python train.py --norm_eps=1e-06 --positions="rope" --rope_base=10000.0 --final_lr_fraction=0.02 --seq_len=256
Each number is 500 + 25 x the weight over the matrix's rms, rounded and kept within 0 to 999. Layers, rows and columns count from 0. Numbers have three digits each.

# q: layer 5 attention query, 512x256, rms 0.197, rows 40-79,168-207,296-335,424-463, columns 64-127
# k: layer 5 attention key, 128x256, rms 0.189, rows 40-79, columns 64-127
q40:480475458471517501559447526534513464519561451482464456500476490505530541543536496481499478553497500517483512522521483528482526497513495509525482496475469453520470468521503491523478445462475508
q168:515480479554470475482446526564501491488484500465539469510537482516458471476484531509503521462518475490538470488489469456515543511497516482515508467502468480490490521518497484500482533514515449
q296:524473484512507534493505535520503501492495481476512506534480489484535519488527469471495513500498493518499492497489523489508503510510483560555496551500481508506575499502508497505508526502522504
q424:539490521466528525472490546519512456509517466496515534448492545508562490472483489511477487551516503495472523502502512558448487543524462544493492502530512456518515504484451514478498505494486482
k40:465489461572496485484512486484457487508474519507498519522499512489516435525483529523473547496471513556485525480500473494467490534506519501540520504511535498498518541503473493506502556487528467
q41:494505486483513499497511492478511496485461516513554492498520458469486534527498506537523464497491562463520511478506516498505534524532519522520474461466460505460541530513503513523500534475501521
q169:499533480477499441477502478483465487524460491473449532524519478518512502522493501490485523512530536520483498463507540477477520515520506489506475507458503476545463494513490484496516541463507457
q297:505474511520493476543531481511450476497472519472534475522504505473490473541482497468456532530537517491499522490443525514476508518557524507469513528457463477497498528498470448521442548505527514
q425:485494511534513463475529484477520452517514439492527511507525511514506459533505506494491509508569501489489469514482519502513527536510465484495458505491509512500515517530479456549516531485522487
k41:498483490459467476511513546469515521471517499520464495511471504498552502450456496527472492450504539512530468505545471497487505493530454528525494463551486513494451537530458473523510506508495521
q42:540568501507478512508483523487512534495470543496521533521502497458492491553492528490457496488524547522506439528504542501516506531522485537530495517504490472487499580502472480504491589498470495
q170:493481483547514523513538555562468422511467496487500505487510501504481479519465509504483492528505503493502525506513484525513499506503503463495484491514557468518444488508531483550484487530472499
q298:466488484520526502512559481504499478549446545542501497473474486452477515494507505500518543505485506482478494505495478499467480475494485489526490554522501497502478483491499510534568466490509511
q426:484518488512475474534473537508523511491500518526537478557531529488504507481504507514491469463498532501481525475517493474538500537475499492486570493520494489508493511458512492496562503490485467
k42:472490482464488479499465463539510485509483497531493462469538476531491492528486517501508531503492500474485532516474537466482537494485477503518470490543465475483507524503499524523481502474542530
q43:526495461515516454469530461543500491496494522482479496507503480531517506483505509486446503476472484511488504538486523532482525527491513483518502479540488498523492515521527524522505456498498475
q171:444462486478508525434552513490492504521521545523502508499477513510497493473543572505482486511500470513480532461536539499532516471545515482506504436494553489550509493514532493488450454519486484
q299:528507486491511495518541513528487528521487445519507523472495495476518523483509569491506519517498521484507545526494525497544521510488482477463472488516498505475490522470494488489490477549480510
q427:487478484529478474485512472569506483523498496516483521531494519518495447499537502483464518488486495543467526539512454425455483502487464481465470486510474534491500521504486512492504484492468497
k43:508544518500486487491464556454504524463524505508511476518515542486467476563524473510513515477518476503469516518473539490489502495515554556540467468516518456485476458538493494492488514533490537
q44:536490498482445507485484464518516506494489466492494500489491543511477456507517510440541522520506542478538463499561529482473489500529498481515529502448495525455488529473509508485488489538502465
q172:483527482503472485507497500524496456547456481480491516457524495479516463483483578534511478521528522484522470454507470489516504496472512516519475510489505514512513476507520494519513484516526473
q300:508507550495512520495538487503513482485487492508499502524444495506484520498511499493495507548529521504474531501483497553517496498540492478460500498466526546526506527523469473530480482483524488
q428:475509477522486531492505539487483556531549472508490524512507465494484484476543489523503518543506515479539480512465489449484507535492509484474490494457529553490491472512540467455500482482502471
k44:535511493483485487524497505503502479519546534481458502484516478476497523474516479525497512499514506478484527509527491499478479516484470527509501507533532526495513498485484549459462487569507498
q45:464504578491532526500555506461463452459528519515518557504520485513509536482575469505479534475470505477508493512509484491493481481495486472494490480504523525480461494520513477450488463522508513
q173:454503481511528548490578507444469473494516485530469490440525469530468496499508545507587548522508499485463489497550508475477457510497461493483517533482485499531525494443485451489527515496509512
q301:493513445501523504529507475519540483549502508521490494502557506487466502470449508540555499494540513494537502536516501478462499511500465529466492497486492534486494506503503503510505507528486485
q429:539477452499521497522475527484505509503504509523504486471511508516482487526508514497491472542535528467514543471543511499526498564512489479508455454521485493499449498465520508513512454494497481
k45:466502512504473497510520485437479491498511481498484548482489478490501497514479523505529494499521551536502498507472496447541531536521520502501504526469494518514476547529536515511502545487515494
q46:484459498529505488495467480507527456518477516465498522465467480479536481500512509452486496567488503509504502484483516517468496460523538505528478495505501483437492518470489489522495552506505512
q174:499535485518508533503472495487469555465527551495553487508514496500470463473488552511453538482480504549480504497509473537472472527473509494501505543477455510454527446516472510498497522530470495
q302:478432492488491501526495520583502519481510490522508505547451500512537456491503491498498571546506505520477482508489478498524512468486477476516475515516490533500498497534500500504517506461515552
q430:502493480466496510476495543460479542499575481435523479505506485470490504502497518496452500520473475502481468460521494518480483523520518481484488463478535497462561487492483480492509505474478487
k46:503507471542525480442474484464525482510530493502502490500559473525475513476435508500482516461489474489511489502513466464524510494489495493445490536548508453476513520478516492527488454498488490
q47:529497508470485432519498458469504537490512539541487505489486479466494511476454534550530486455564485477493488523537471455462501499464525455481486546455495502506484483531448500475477470484469524
q175:501527467468552499489476487511543473496448506545502472540473513529485496543495515440482516474513542461508473474487504438519501506484476500479536484537462519502487528512519522496498483509533488
q303:524486445483510466502480510505485509460527467522495474491513463497488460533489482492527482481475543436508523512500531493492472475500483531456509507512506497512524502543481510479482492499488516
q431:533490516504509517448518526461507482468511496512496515490518497497522451509506478479496512524524550507516542477522459503511511489520503524467460512438493532491521507506520473496480478500509502
k47:438514505489488535506507483509515499506465489473520473501480507509513476519473478509466489470477500470509486498482518527560506490477511526535498495564515524487479517488457504569528493496487496
q48:506526513491517483509480490507495534433502473505454497503552486491518498539533502506488455501504532495491506525491512510495472486477511493477504465492495520514505538501504508520530464481528481
q176:486507516488494524539487538525510465455454530510548466494539495508495524466528498519534473506536502470465483512487496485498453475480493473468492497516483503506477497508495574497489502498484552
q304:502489489508524497479508543504505478525487502461496501583524441524485499482517464486531462518530494460476474492531495483490482522489486504476521503529478464534481503510499492518482515481515508
q432:505539549496484492485483487470552524509503511454494519494461520496492492424512524526492489501499512523503500522502483515455490519474499503498512516497452490520539523495518468511531472503468505
k48:520511494497521479535512485492445530500488479522469496506508473541438481494510513477491486524518521476475527502536515532480525527528488466508483531463503531481500484471485485500526513524482517
q49:507488472510512464513509505475523482490509486511553496495483461505507518475475542519496524486499542483507521454483481488491490491527505490503500527461510498461483477485531533512493518498464501
q177:450457526489490484488510493508526467466433486522520533524527478462494502522531560502541535497499536525521477522540490513523500480453474512499477466478518511508544546518483471455484518504519528
q305:516480517497509494490465470470535465528489497534529488504480481510488463514498466499459514532544515497505523507490475497520528501461484525492436525539500483498463489525479515521499524504488524
q433:524476490511527471505493482447504492503495496448546560533498494495538548481520482469483544529538487491479522481484494532525493510478491493543457501491537491495476472476472462509540480486469559
k49:485509477464506508521551500513526496486502466464515517492493505507502484526484453536490491526495516475487490529535496500496488538458462510519478472504503488472476544499512516497551463491510512
q50:488517471443485500525509474510497505520476506500551508495504495486530524496482449524486520504527485481484498492456456460497455510542497502515499447513508452481598488505535529496488515493503518
q178:504491499489504539519518516477496486509444497476522488487494495501531492489511544481507486524503487542508528493469495545492502531515560477477540541527493501467501496518525518487473547501485484
q306:506506531496474488499500516499496468538488496454489480509556531525525512549487559483474507546516514458478519479510506515503513466533529488487504522533486561530514520488511483493534503532516478
q434:500486523482489541538536530503486498491521518485456541494515489509506461473480530488473468472519521535480524514519533465522471489485499506499466536538471502464548487503483483461507465476484516
k50:518501449523536477506508525456483487519545481522498540533525457544521475484516476430526529484537456497515476520529551537483497454480502527494475461507545542500453527485488547516494518499501473
q51:445548492520494507536546489540514463503468532549441467535508477523500503538478540539520510499523523504487460517480528489448522527471473512509503511486507439512506482536492460468487473485497547
q179:519526511509563476499490503487489505500518507499516474507441489482537518532539563483526477488503470521513534521477495498550494470486515509466505526525521524506477482515510500510500480483471504
q307:489486485468461493508485519483506525511518509557533499479501503468480493523495491477519482486555489519477515492448497454487496483481504481502514487432503495500500528506497482516487487521489495
q435:472438505555477498510503469484461500487506518536523504492488502532513501466504486456502491490508447484527503450509501488537529521513504487507527461458496500474491534492515499474472504529537454
k51:513523479530499511506544518449498467498502484468502525502472467455505492501517532503511482495514490487521538460519471489536476502500485505484477517503463527513515535463479488503494520491432513
q52:510459496475512475569492488526469502536513457482518500519435549462538567482506499543514516508489468503463544490450487539500504509467515503509496528483477483524505499526522514495441514520519559
q180:499499483509528477521483516502498511498473490521485499484505505524499505488515524536507491471525462495522477530500521472503432507519467513528520490472503536485512489474480493464484514481472491
q308:513501483536500507507522508508513484462523507477488495505435503466440506516477502484460447520480474529497480535503519532534467488517506515466497548484546490483461464505517508528458505475484515
q436:505470473499477519493555512478487540532486519510498500542476544513509506506535519497513517475497480493495489483467437509554486558499523513515544460479531537513487466490535480454487506491448486
k52:493507495475535544489525472484474485490497501505503565493531484484527494525497500506471519479526506503523496526464502482458445452500504488510500539514475531490515479510520493464513472515544509
q53:507506499514470456464477492524501551503498525555444508493472520481526463534498555489517496502504533451458505546498525444474498504519477490510495505501459491533535489479489524489496484491522502
q181:541489514529517523511485481474507421550494495510509550527470529485513481475477516510479496507518493515514440467501561491490534572488540514526483527478462454516537510518467522494513504478478488
q309:498536498521485480502543506518476456477536505490527517478495531511482463516511527520510469514518538508498486474546528551510487466501491509472487524485494495457493508501487535462469530472515468
q437:484478503486534528516518528496473484466484532490488526507507490495463498485484480468519456484506517549540515487481488478531526446481545536506463487497477511428467498482518512465514505493516510
k53:501493510507503491478520484488511453537558478517535510498515470508496500535489472475479512560491492553490505499496499526528474556498514525513498480524487492463519529504506494494496530468494466
q54:506467501511512458523518492468497483495478540477482490545523492482484502502483508476458470465530527499478548503504513495472492496530474510549503510503494489507472528470491559471487493476487489
q182:554498542549493476493501507488530508489461543434489495470484475536490459517494528512488514483493498494521569497505528477503520527511472479532487503474476500497529508513494480559497468514470479
q310:510488533490497483505535521439535521481527529463492513495508458506504511471486479514505486501487504535468517507505540500478502513484478510527463481485501481488514517474471524474510537491498550
q438:500493483496472530494492549502501484495532486499519524495499490517538481534510520465450487515481506532510515488476509503536492562482515507513468501542537466497473508487483492537524533525493511
k54:554460509499478498539512544477527462517484487506495485445485517512445466492498513432505467471508483490543496498523467465512445508505538474464549500512512461493457478516516479519480491492518558
q55:512478499530504522525533517529487505535508502515447545496500488487490458503507477529475522478490513530493488510498494510492464526499542517508476539522503518511513520533491501489478445488491555
q183:481527505476493479493479521520519481489500524541481507505478528491473466528505532537466498499522496457547455495477530434532484518519508448553497511469442472498499509467486500507527521486503519
q311:520507515465457524462507523500427516485494522539517513523507512475506496514469460495512495513529560508510484480546449517479476483524487495498500511496512516528474451508513476497521518510501475
q439:480540545495469507518492531475477498541508500496485480428514481550509460528472543501499497511477539482480493498491486468523468486463499476472549510512544490457532485489536532508480465516501559
k55:533493542499537485507462490471487454482521465472521508522528553510510508479485513522523496476515457509490505498495535500496513536523515501510521492500430522505466487497558477461494483500550499
q56:483516499474471478511464494536467513494487531508499476501503480508506462450521521518520572473523521471514471545535475464501542529458477524465484501522506516495506475516452496504544533462512474
q184:519521477520534497521453520506458479476521471489476478498520492491530499497517521494508500487457479461483479473511510512477472511514511496505539510478483522477489529531539500486513488495483513
q312:488492449527518518540462497538469508524499473521490475464489453493500493448526476531501499474504466514497477492515516563443492517503490505510506491524511503483516539482519512515515503515482500
q440:490530520519506437512523485523482506506468484437464456492485484472492496464480508473527491519506540505526474500489521554537513507444507481491465502499526486540466498530452504494493488516485487
k56:511512522506522515487504524473528510485541474493492493495518499501509535508497492510508450528487534476511519460519533505486499509559498509473472504456483534479494514540505495495483499498496465
q57:516527553516538487488490481440505476518462458445446494453530462505535519498514480479516494507494536507499506509499490444471452477446556500485487520491472524491467499505491480532536505462499473
q185:477551512448482505496472453453519499480462526532478505513499507506531524493511491499515466476523508503534496526506539497505458530515548516500522509492547506489525418509498505503460523525527465
q313:480478506477479431500542502557484527534495509473501507499497463475533509483462555463505488452517533502497491501527468478454517522507501544515506472534506526501477497501511509513542508480507509
q441:479484444481515497498501544532541526477476436464505527514539500524527517512493497517508532494495420505533504539507460484525507503502506512461524501494507511493572534472478508537520578505513491
k57:514501523523519518490502501508476501477486484477498491491469521477459482497487506497492513562492504488494460470496512505502539505502468502454541564472537542495540490475483477490487498532506519
q58:557486499498496496532525493498508438496481545554497478478515456468475493531488474506515461470543539490500463530514531479498498543523454526497461518527490492510521475471469511478536463504464460
q186:491518475522486501470513523497500507491454529521440427497426502510455474482512488494502488505562536493477481495484493464473456491521476542482532517525523479525459511466537482492521562497517477
q314:488482501496533508489496529446482472522527504548488471478520480500515487468496516500478493488490486479490537489497455476515476515533489522470467487464526483494506498492462503501489534509469496
q442:520532497546514452532524492473515499501497508493504476476549509467503494473478534501529482540501514494494528483510508488474505519510501513466446536514453529514540559432507499498476524502472535
k58:516465503542495545466514510517495492475522503492470513498518454454540484511492490490505541521467445516476509560520484495551524488460517499510497509464493487433483501496546492490523512495507470
q59:522515437533507491495503546445531518469469498539500457481512520474514512535491479505503478499504459508479460492504454478495498509512535462490471499496477497518502489488507448493495477502499533
q187:534482487477479466510529512513532519478434487508420478500494496516540519523513491514521497506516500515446510514517466495491465533509517524511516479480492485513508519466487470491502457534482477
q315:467512539502507492499483504520532512528504505528520473520456473484546486461489529477488451504476493552533470501436503468509536486482498462508485503520483481507500513465486486495488544443481456
q443:503514486519449462474474518516517476481525477514489503500477508498523492500482494520420498468518465472531521469533452492498512514535495481517470489504467508482503563480492477511508515527501529
k59:511533522528501487472564468493510467498547501443473481488519477513477539519505526478492498499524500448483539508501470505506535497490524498476528472485482469519457524549493459509502548493506523
q60:505514500437471480479515475502469499488523480524480522544468486498558541480508490534503481498541508518499457463514470466513467482445496475506494479468495502493517530511461503524525494463502518
q188:523527519490485486504543483506508534483480530484556488498520544520516501519485497518461489483525486462525483467481504536524497521508497499456446523524459499520520478535472467500532491508540498
q316:504508449474485506451503518526520486483479476500522481461484482492521502477476477494509518547507518487480488442498497466507548532501510531529466495504537493494510529499474500518542479514457517
q444:471521541462511506506481526547479487498509507495487427477471557520496506498485520498490493495495505492522479520554543417503494517520509530515499493533496493485520508510460529530522511501467477
k60:482474486530545484453511505515511473525530509534552490495484516487498496478496493529529510500509524494541519485496532523503528517525501483508494444501500558497470475475522496512472501519451536
q61:472528448503551522508503485490505529439500511461544477521435475500502543523525483496491516529477500506496515484470503514467512509485536520529473487506491503524467458547535526522521491506460517
q189:490545473503517486478520510485521503528475508484514512497507484503509491497467501497517503491513475481454529492510491483493528496512536477495447527529516467513480516511515489433497532547500495
q317:506524480482529472523510517504522497464509490493511503473480527495527508503519474558537512540524499524510449515560514570513541469467516491510435508503484455480486563505497466506519519519507484
q445:493540485553482485510530532509470481480494460487516520481504521534491490511498516531533478530456499540503521481434495496514508479499522487499520465473506496474500500493530462474482539503478521
k61:520501520510475539484498475530529450512501433487502537499526526484503511471457515469506512513523510486518454461500476505478501504479539521498513466463523459505477506486501515484468473486537501
q62:464460494502491491452516520542460483460534488503471521477511439467509514521491548514497506498503529511512477504458545532505484510520513517486503515509513525499507481533531503481512488525508491
q190:504507522507469521455526507464464529475478500495467549497485503527512487517510480486457506528509524475521484476514495492550524546422491522463511527522522534526471550492454514485449481464533481
q318:513498510477492488502535488494477531546499461515517488462503480510510535500505486546519514458501516499570506446511496535507488518472488519518488509519495503457500511474495521500448487494495480
q446:531489499497507502527472544526479479503470464483466487492482449500508506507554526499519454465459494513509485469487563531530490535487511542522494494488574460480501489497450462495519522491508458
k62:482560523473518489521486471488532534536514569531507494481465535493517514510466457489504501521499453465495492511538496510503491509466509525519469507498479506506442518476517492514530519542514523
q63:493463500494525508534485463526447493518483474511495511546513521507492465510481521471510452498457498488498497496510509476523498530522517501564533482511483493515502470551551514508481476480551495
q191:505527549494528535512506472515486528491453467476472510495490509491510489526491528490475479493473503452502556457511516476526513453489487525500472513516493527542475518532527496540444479503488466
q319:496507542487533536515491504508503488513549490492495524533541455533507545525503547512454502498504500557517530491488466515522490503518586487498536517500530528551487449473479516473494497485515474
q447:536519523537525502516477468525496520528507516539462509524490500476523539496501488464521510498456504522545493502474503494486523469529501521570435505529493546489520512501498491511477471473528539
k63:524516528536530511502582526498521487518496506476520524527535501536484499553503503525513476534483525468469474477503510485469516501483539504467531486482480485525447502526506523519478509503510499
q64:518474505495475480525469483490514511483545502510524524483496524505509501514509503474522480491551503501517505504513485504504490460483517498516462500531487520537481491440501503476529517515501517
q192:558486461461495537490524506513525500535470504508513439485483517476481518500507527512485528484465519502464491507520457504501531537461462477474488505485487463471455495489509507507512531454512511
q320:478518500515479473473536493548514535465514473470496461513478517513473484522527508470474519495556554476474487486504542488477523536495524471475487469491484477514476527507499486508529485474494502
q448:509505495481532512471538505514547497500528506537504493485510545502538507530509478517517505441526473471459476464492506538486564487476517500498509481522501522521498490502465491430488479542518513
k64:478541491516499488484508479493500496480492521493478476536512491481500515498469499518503511505486533506459490496479498477485529487496512505467498513486511509513489535507502456499509524512503493
q65:474509485528520500521507472510491524516493473500516525482513488493563480503461480506489531532498485496475519461505520527512486499508530475522507513488473497525509481503528481493548470498510499
q193:493499478493555477480483526495489547472573485488500518527501493511530563521484489486498480492509495545473504517508545498547512510491512518518468470478516478481511485496532520490499542503538494
q321:545480479502502513510499501498509466487481502467497498517492483497489512474493500477531506501505490481492497551497525512479489502495463502503518487475496464497505498484492527481477489509502485
q449:527496480486527486501494503471506468474518488517527512521495493534479507463500512492461473496485474510536462506491501493503508468500487498528499497534496508506529462513538513466520516531469519
k65:503521525525480467497498514468509480490538468511510510510494564487467518485500542487469501502517485460509473497528495491472505504486500511466533516477471470529502439538508488460492525483539473
q66:476499522487508512495535530564478533523489499487513494472516516505496527483516496503471505516493483484480499503465498534485531520510490513493486508493550512481480512503524481484470520490463533
q194:485494554474511475459497487499498510506508502559519476479518481536507496520461517471550486478489477501485526461479520539484501557512480512499514515539501514541502479513513466467443473552527504
q322:508491526483486517495497506493520482546475522474484513471532489505497498492481499526487501508463450496510517481522489478479511484526541514498504525491505498490523515473478477512491500525483506
q450:487485497488466525517529492550463519506491502521528478490482487520524520528499485461497542480454500515462506515531509522448489495543503516520486522488541523454499526522509496502489503530532496
k66:486563500501497482494447488459493503486481499474511493518488536518502474504485514490490481492464501483504466520478469495524501504470476515515522509516508477509523492531515538501522482472519528
q67:526464462493490482519470483470492507477548503512536495465497551495553481510513500504465465484517482517483499496533520508488482528515543470519518527518492542487507472503477519519524482538532502
q195:488484490505489493498502517472491483472514557465537519494491530516480513505484522490489459515502517473498507480497505541508476457470483497529543494476539486484508511527526487525493491477524508
q323:526500486528519512511507480458494520480501487491537491489471515465488520490498486477475492492518494496500498523527490498457494469500496464495488484484481479512465528501496485512510464525544509
q451:511509499501503499551460536530495486466535467525518501508496528472517547540491528506470486447480475487516541482492486554486542489477517513498501532498510493488506526504479511530516508487506456
k67:483502489501472538510486494475477517495454455519492503540497486519477487456463513502504515503520494498499521491501522491511504509486488521494467487517481525480481474546496502505517535497527523
q68:551480491474488468497494495479512513485476465520498494525463494506482493510476487509478476500508484493500525499464507507524484532526453484501488510504461486524513528481477538483508472486493497
q196:538514431468516510522514500506522478519490466462510479528502482472505478506503470476474504553495520488490492482504476478565517458496485487497480490527462472520507481494478499544515499505496503
q324:498527481492481501497509496510508498496509499501487501470508538488485495544496508502502509511533499501500497495490481487540490483461504497521512497541501553508474479462494514503515512473497500
q452:538498500492479524468524515485504527488537496484511507507481485485505484492534469506467511486485456516531506472466495498489533458500504472478516499500488471491517535468523543472548445489514493
k68:486494534530527484481518493475482484515541508491486456510518506477502531486513501530508542486482525524488498480493510502470479523484496488509505523506518532477490537501481507490478480478500475
q69:518467488500475479541493466490481515464477480510517491507525522522493539513528505477480523464498517492534487463527514518481520530481499475480490501496506507492518530472496495468485505457504522
q197:504480514476540464489470485493527454510475462535478531475504513528501509460503494475550508480528530479512475506478445493518531564523496507492500516492479493528534458496522493513442494495489472
q325:488495497552530520496507510487538473530487472501509483496471509535502535465501518466521496487472492474498489462477458509472496485453494477486517560520517509450515510472525495529526487495509539
q453:498486526406441457500495546472475533510496494500478509521501509487493518507501483482512507465446455508539446460521515495515483506498508511529476523519564489496573474524473485491503474492517483
k69:465467513505443481489511478466521481506513483493503507484501499519491524502493524470478503499508463463504470507485494509448548473475519517487517487507463506481533474501514530466492503488519483
q70:492431454511505512492509469544499476512509480524493436477490512524492529476532484507508478500475485498506495510455500526514450510500491508512511488489506536498508504484537497544511498508471503
q198:492487510492528517544521500526509520461463486549484521524467505482539503537532497470509510523487500497474520528510513520528474515488475484537482459494474498492503516511512472558518508522484501
q326:524501535482483505488540494507497515553487512475515521496485538504523528540502513487486507481487512506491481471491522475469521507529449533482487511529547514518526509509512468490460480516483499
q454:484536524523497537473478470464496490567503483476464485461490531495515546536549482523504487454484482497455485517466526524490493500532497518486483499501522515509528482491480489457518483513508507
k70:458500489490481509490491470498512497465488534499446488509494454526488473500470504513460524521521529515497489515520509490514522553471522512507488487481521494508467517514504487498501522499538508
q71:505490450502500491528531468537479500483522476513522492525515529512460532500516489486503486457505514513498454513485483531479463498522482501467493499493483483481466503503519496495474527503526568
q199:527501493544536499470504523492505470474525471501505482540505491510470497466492491512515494476530510522535494530469517523530517524489493492509510500472444473520514430511496471461473513491469496
q327:531498529537486509519477530486522470511455507522532518509492526522513512463517521481530478504491491498509491497484502480506495488483508514479506493503515490494513489508548500481497488465486476
q455:483492488517514508446458477518521527487512494480528498523510552477500505518502519517526498494548475464491507507499520510465503474444485532472499513498512519480539469514557501488518506528485486
k71:504525517525478539505461507476464512494505479536476545501521521508500489468511484499480498498484523474481523473524457507558508506488507491491521517521478493484507480534492497515555527500534480
q72:536501523513497521523508528505525505506494546481529513506511549504498533502520539510509489489518501503478507501447498463472519482483537490506476470473512477498495508508525467485481501556494533
q200:560480508496503505491539547518515538494502498483498479517474493551498507511476503508492502504547478473471477535457522501489466475533521499441482496517460502511499557521480488455500468511451487
q328:527508464452507508468503544491483497513508492480482491483474512451518507520508466509458503504487498525495531487480461523495510516495533528492485490485490502517525496509481496508473533471463524
q456:493497505507500522479512529518468492492490470516501459509524468485511526490509498491480475502513515462484457484501502464480487484512498479444499520467483518535443522464483466501518495513472538
k72:527471498492481497489490482493520497492508461562510512522501476486530518515474492507494490516502513547504517486477478507522485551510483509497499477516487525484502514508509515541490511483479469
q73:518483524512497481505496487504478531495500550473526445475523515523477465484490523513500478533480487511507475466510500524504506503484536464480493444495498493522520527523475495494527502610499522
q201:482493522496478483500470529456504440495506494469523504517497470468477490496486538494510489504512486527482551455537545507524556536500488484499482484479497501483507516523570496515492489484494519
q329:542502499494467514510489494547511478482498482540502509494535492484500465489510507490537468503494495505509483547504483511499469528491495511502531473486487497491542497514493502495529500507507509
q457:510478499510522485511502524448521539486466468499508516509508448492480495514501495511487483544485522555487495496514542508532497498463497462505521478471489501501494477477487535479507552535497492
k73:496477459476544532530465483529515467526509479512467489484495555491503532499482497480496469480539499484464503461540503495480492490492508495478515458506475516553491522484504472502470498503499469
q74:521461461529510487539461475516508519544490455497478527502481540492533518462524515488484523481488465516494510520507516480524494479508548487468478543478465511461506477509566516494485527486506497
q202:528473512469480493508483483488476530503512488472491489545519542486491534502516534484490572473523508485527536493525454507456510508479521502506503513515520484497487512523519531484525502477478457
q330:507475491496514498494491533480517484495513501470541482469480516514486504484511509484521500486503487462515502521523509488507496465487497478487496517493469526476489492507509501508516547517526554
q458:520471494488531527506471492543484512479511476510501488551500526497443507497516537483484506514472513471567518466520499489509522497478533496488491511466501501527519482539488500499496515526511468
k74:472539481467488522501521511483518523501518451509513547520497498499508523535461466504521502509476469518499457493479526486530490527517475484490500499465485520514490505501534500519476513497520503
q75:477515518512502477499522517495503480523555510527547502497471529491476498486469466481545478492501574531470525464473550485470483506484535478500493515500477515492469483518477529464513487481475475
q203:540528478506514497501509531482465513491516507470528557527522472467481471525482512522512517517546510531465522515478483491491527521506521469513525499484504473507487515475483513520497537513519490
q331:471501484504447463526487509502520497475469490506523531531495501541507499477514496502485504494477452513518488514500477492512511520456490494516487510524505472483517505508485516468511485486505490
q459:488514489469517468467496524488496516519548469571491527476470511520507522484475510509513486447462477498515521479511507489502472503471490526498514477481527527520532480521509504484500522480522466
k75:530474471519483542514515502504499528514509526543483471502542472509474472513534531488494452461509526513480516506512500511495487493494508505506509525476463484522506491510495453483513486504519482
q76:482472438500473508494499478531549529505507559470482498548535495526483449472519487505535521542508478482502486508493481467545488532470501462512506514475512526462539519464500496484454527502495543
q204:463518527520476509500501499486504531469471495517494508492482550453478498519507528488521505480470457505501500489509547483490524483502532465478538497532556515516536503521494515510453509540445517
q332:495528497546488483491515560499517507478490503479532504498504507520521499502494478524483552508492436478499496485486504513481516496503560527465505525482486507440501504520466464508502517516533489
q460:477531502537467427525515480520449473487487503555534520496497517486564475479469508480498509558532460494512483520516522498466528485533534513520505469520517486535489516484494469508494533527508536
k76:525499535485523530467497505514514504537514522505497458452541507495486512489496508530492510504464470531501536480503509481523492486487526481497498461523508538467500503501530502498529444520472486
q77:510550506500461518499543513498511488506512471490521486468506482478478517507481473486519500515531471522472490490471515507519519507512509498476475527493472473511464530499442479485494496513511472
q205:530511505497499512509507477509507490478454468484505478473487481511469506476531507495457526510516460542461524518478456541541501451539531511532519513486517520511482485462519569476474507498469530
q333:503506502487530477475514516502509518491532453561491489525499509522481480515481490452496546531492495508514489482517465558498508494477535495493451507519479537518533480463530510504502512497516501
q461:518473480488502492514536518450530502465474489502448502494530495494522500473454500522520497476490459465518534508493493488513491469474506519503502499477460524503491512509495444478479496498522512
k77:496514512560523483509515486518512483527500505517539491509507534502516518509558489527422489502504539477506455488536544464519492467481461470467506502466511503497460515484471510513519515475512479
q78:470508531492474516467453488512539468479482533516498492532491548517475463505488496521501510496497522505481514504498512507498502503491501490504487503532487511475510540484548487526467499485496512
q206:491481519494468513536488470515494505508483546478511493480495537501477536482518523486477547490500488490500485451499494534484465513536517475481498541526487519500468497469492471514464498486508496
q334:484519516535534531515509481521520522495513532524505493479517518530511455489475472469513515497490498497495492502523505487504502497462482507540476512511460486460514514558489471502474502486467449
q462:461482500495520473514495486494522552467481520503479480499536467489440538554477488446513493509533496482468476503498528508548494520486495496515535515508513529468480497487513469542490486498520491
k78:494530502485497529503490507469465463463524474485547503553485532501508480537515504535484494545513491496541558524466483517520518508494496511505478460473491536465527525474492521487505492474504526
q79:493489477496538516505520514525497469497478514527494505475476506518473559528504459532511476475493479467458517475483492488518557466472510462479547492495492493485496526489500520477507520522487471
q207:487525457504522469498499521466486479516511484512521509480488512518445463497501513456462452528493476461500547501528477498514540506461522470505495488482513466463516513468495495528469498522515450
q335:549451480532560487494495499517494420502528472527521503483521524450492448518509499531504487473493506439513471518513472505517507510531489483544488492455471493546504503517523469545496477499540501
q463:482465501474541506516481493528474488499500478520478478483479464558506490449529495518522504477511485529528521531515509508458502501482497469496495466497508466484498506521498508533482469497516504
k79:505491502471506490513512525478517476525519556493509468476457503524505475482482500509469521511502531489522490527495492494461484523488520521510504472512531524490508519530512512491490544522482477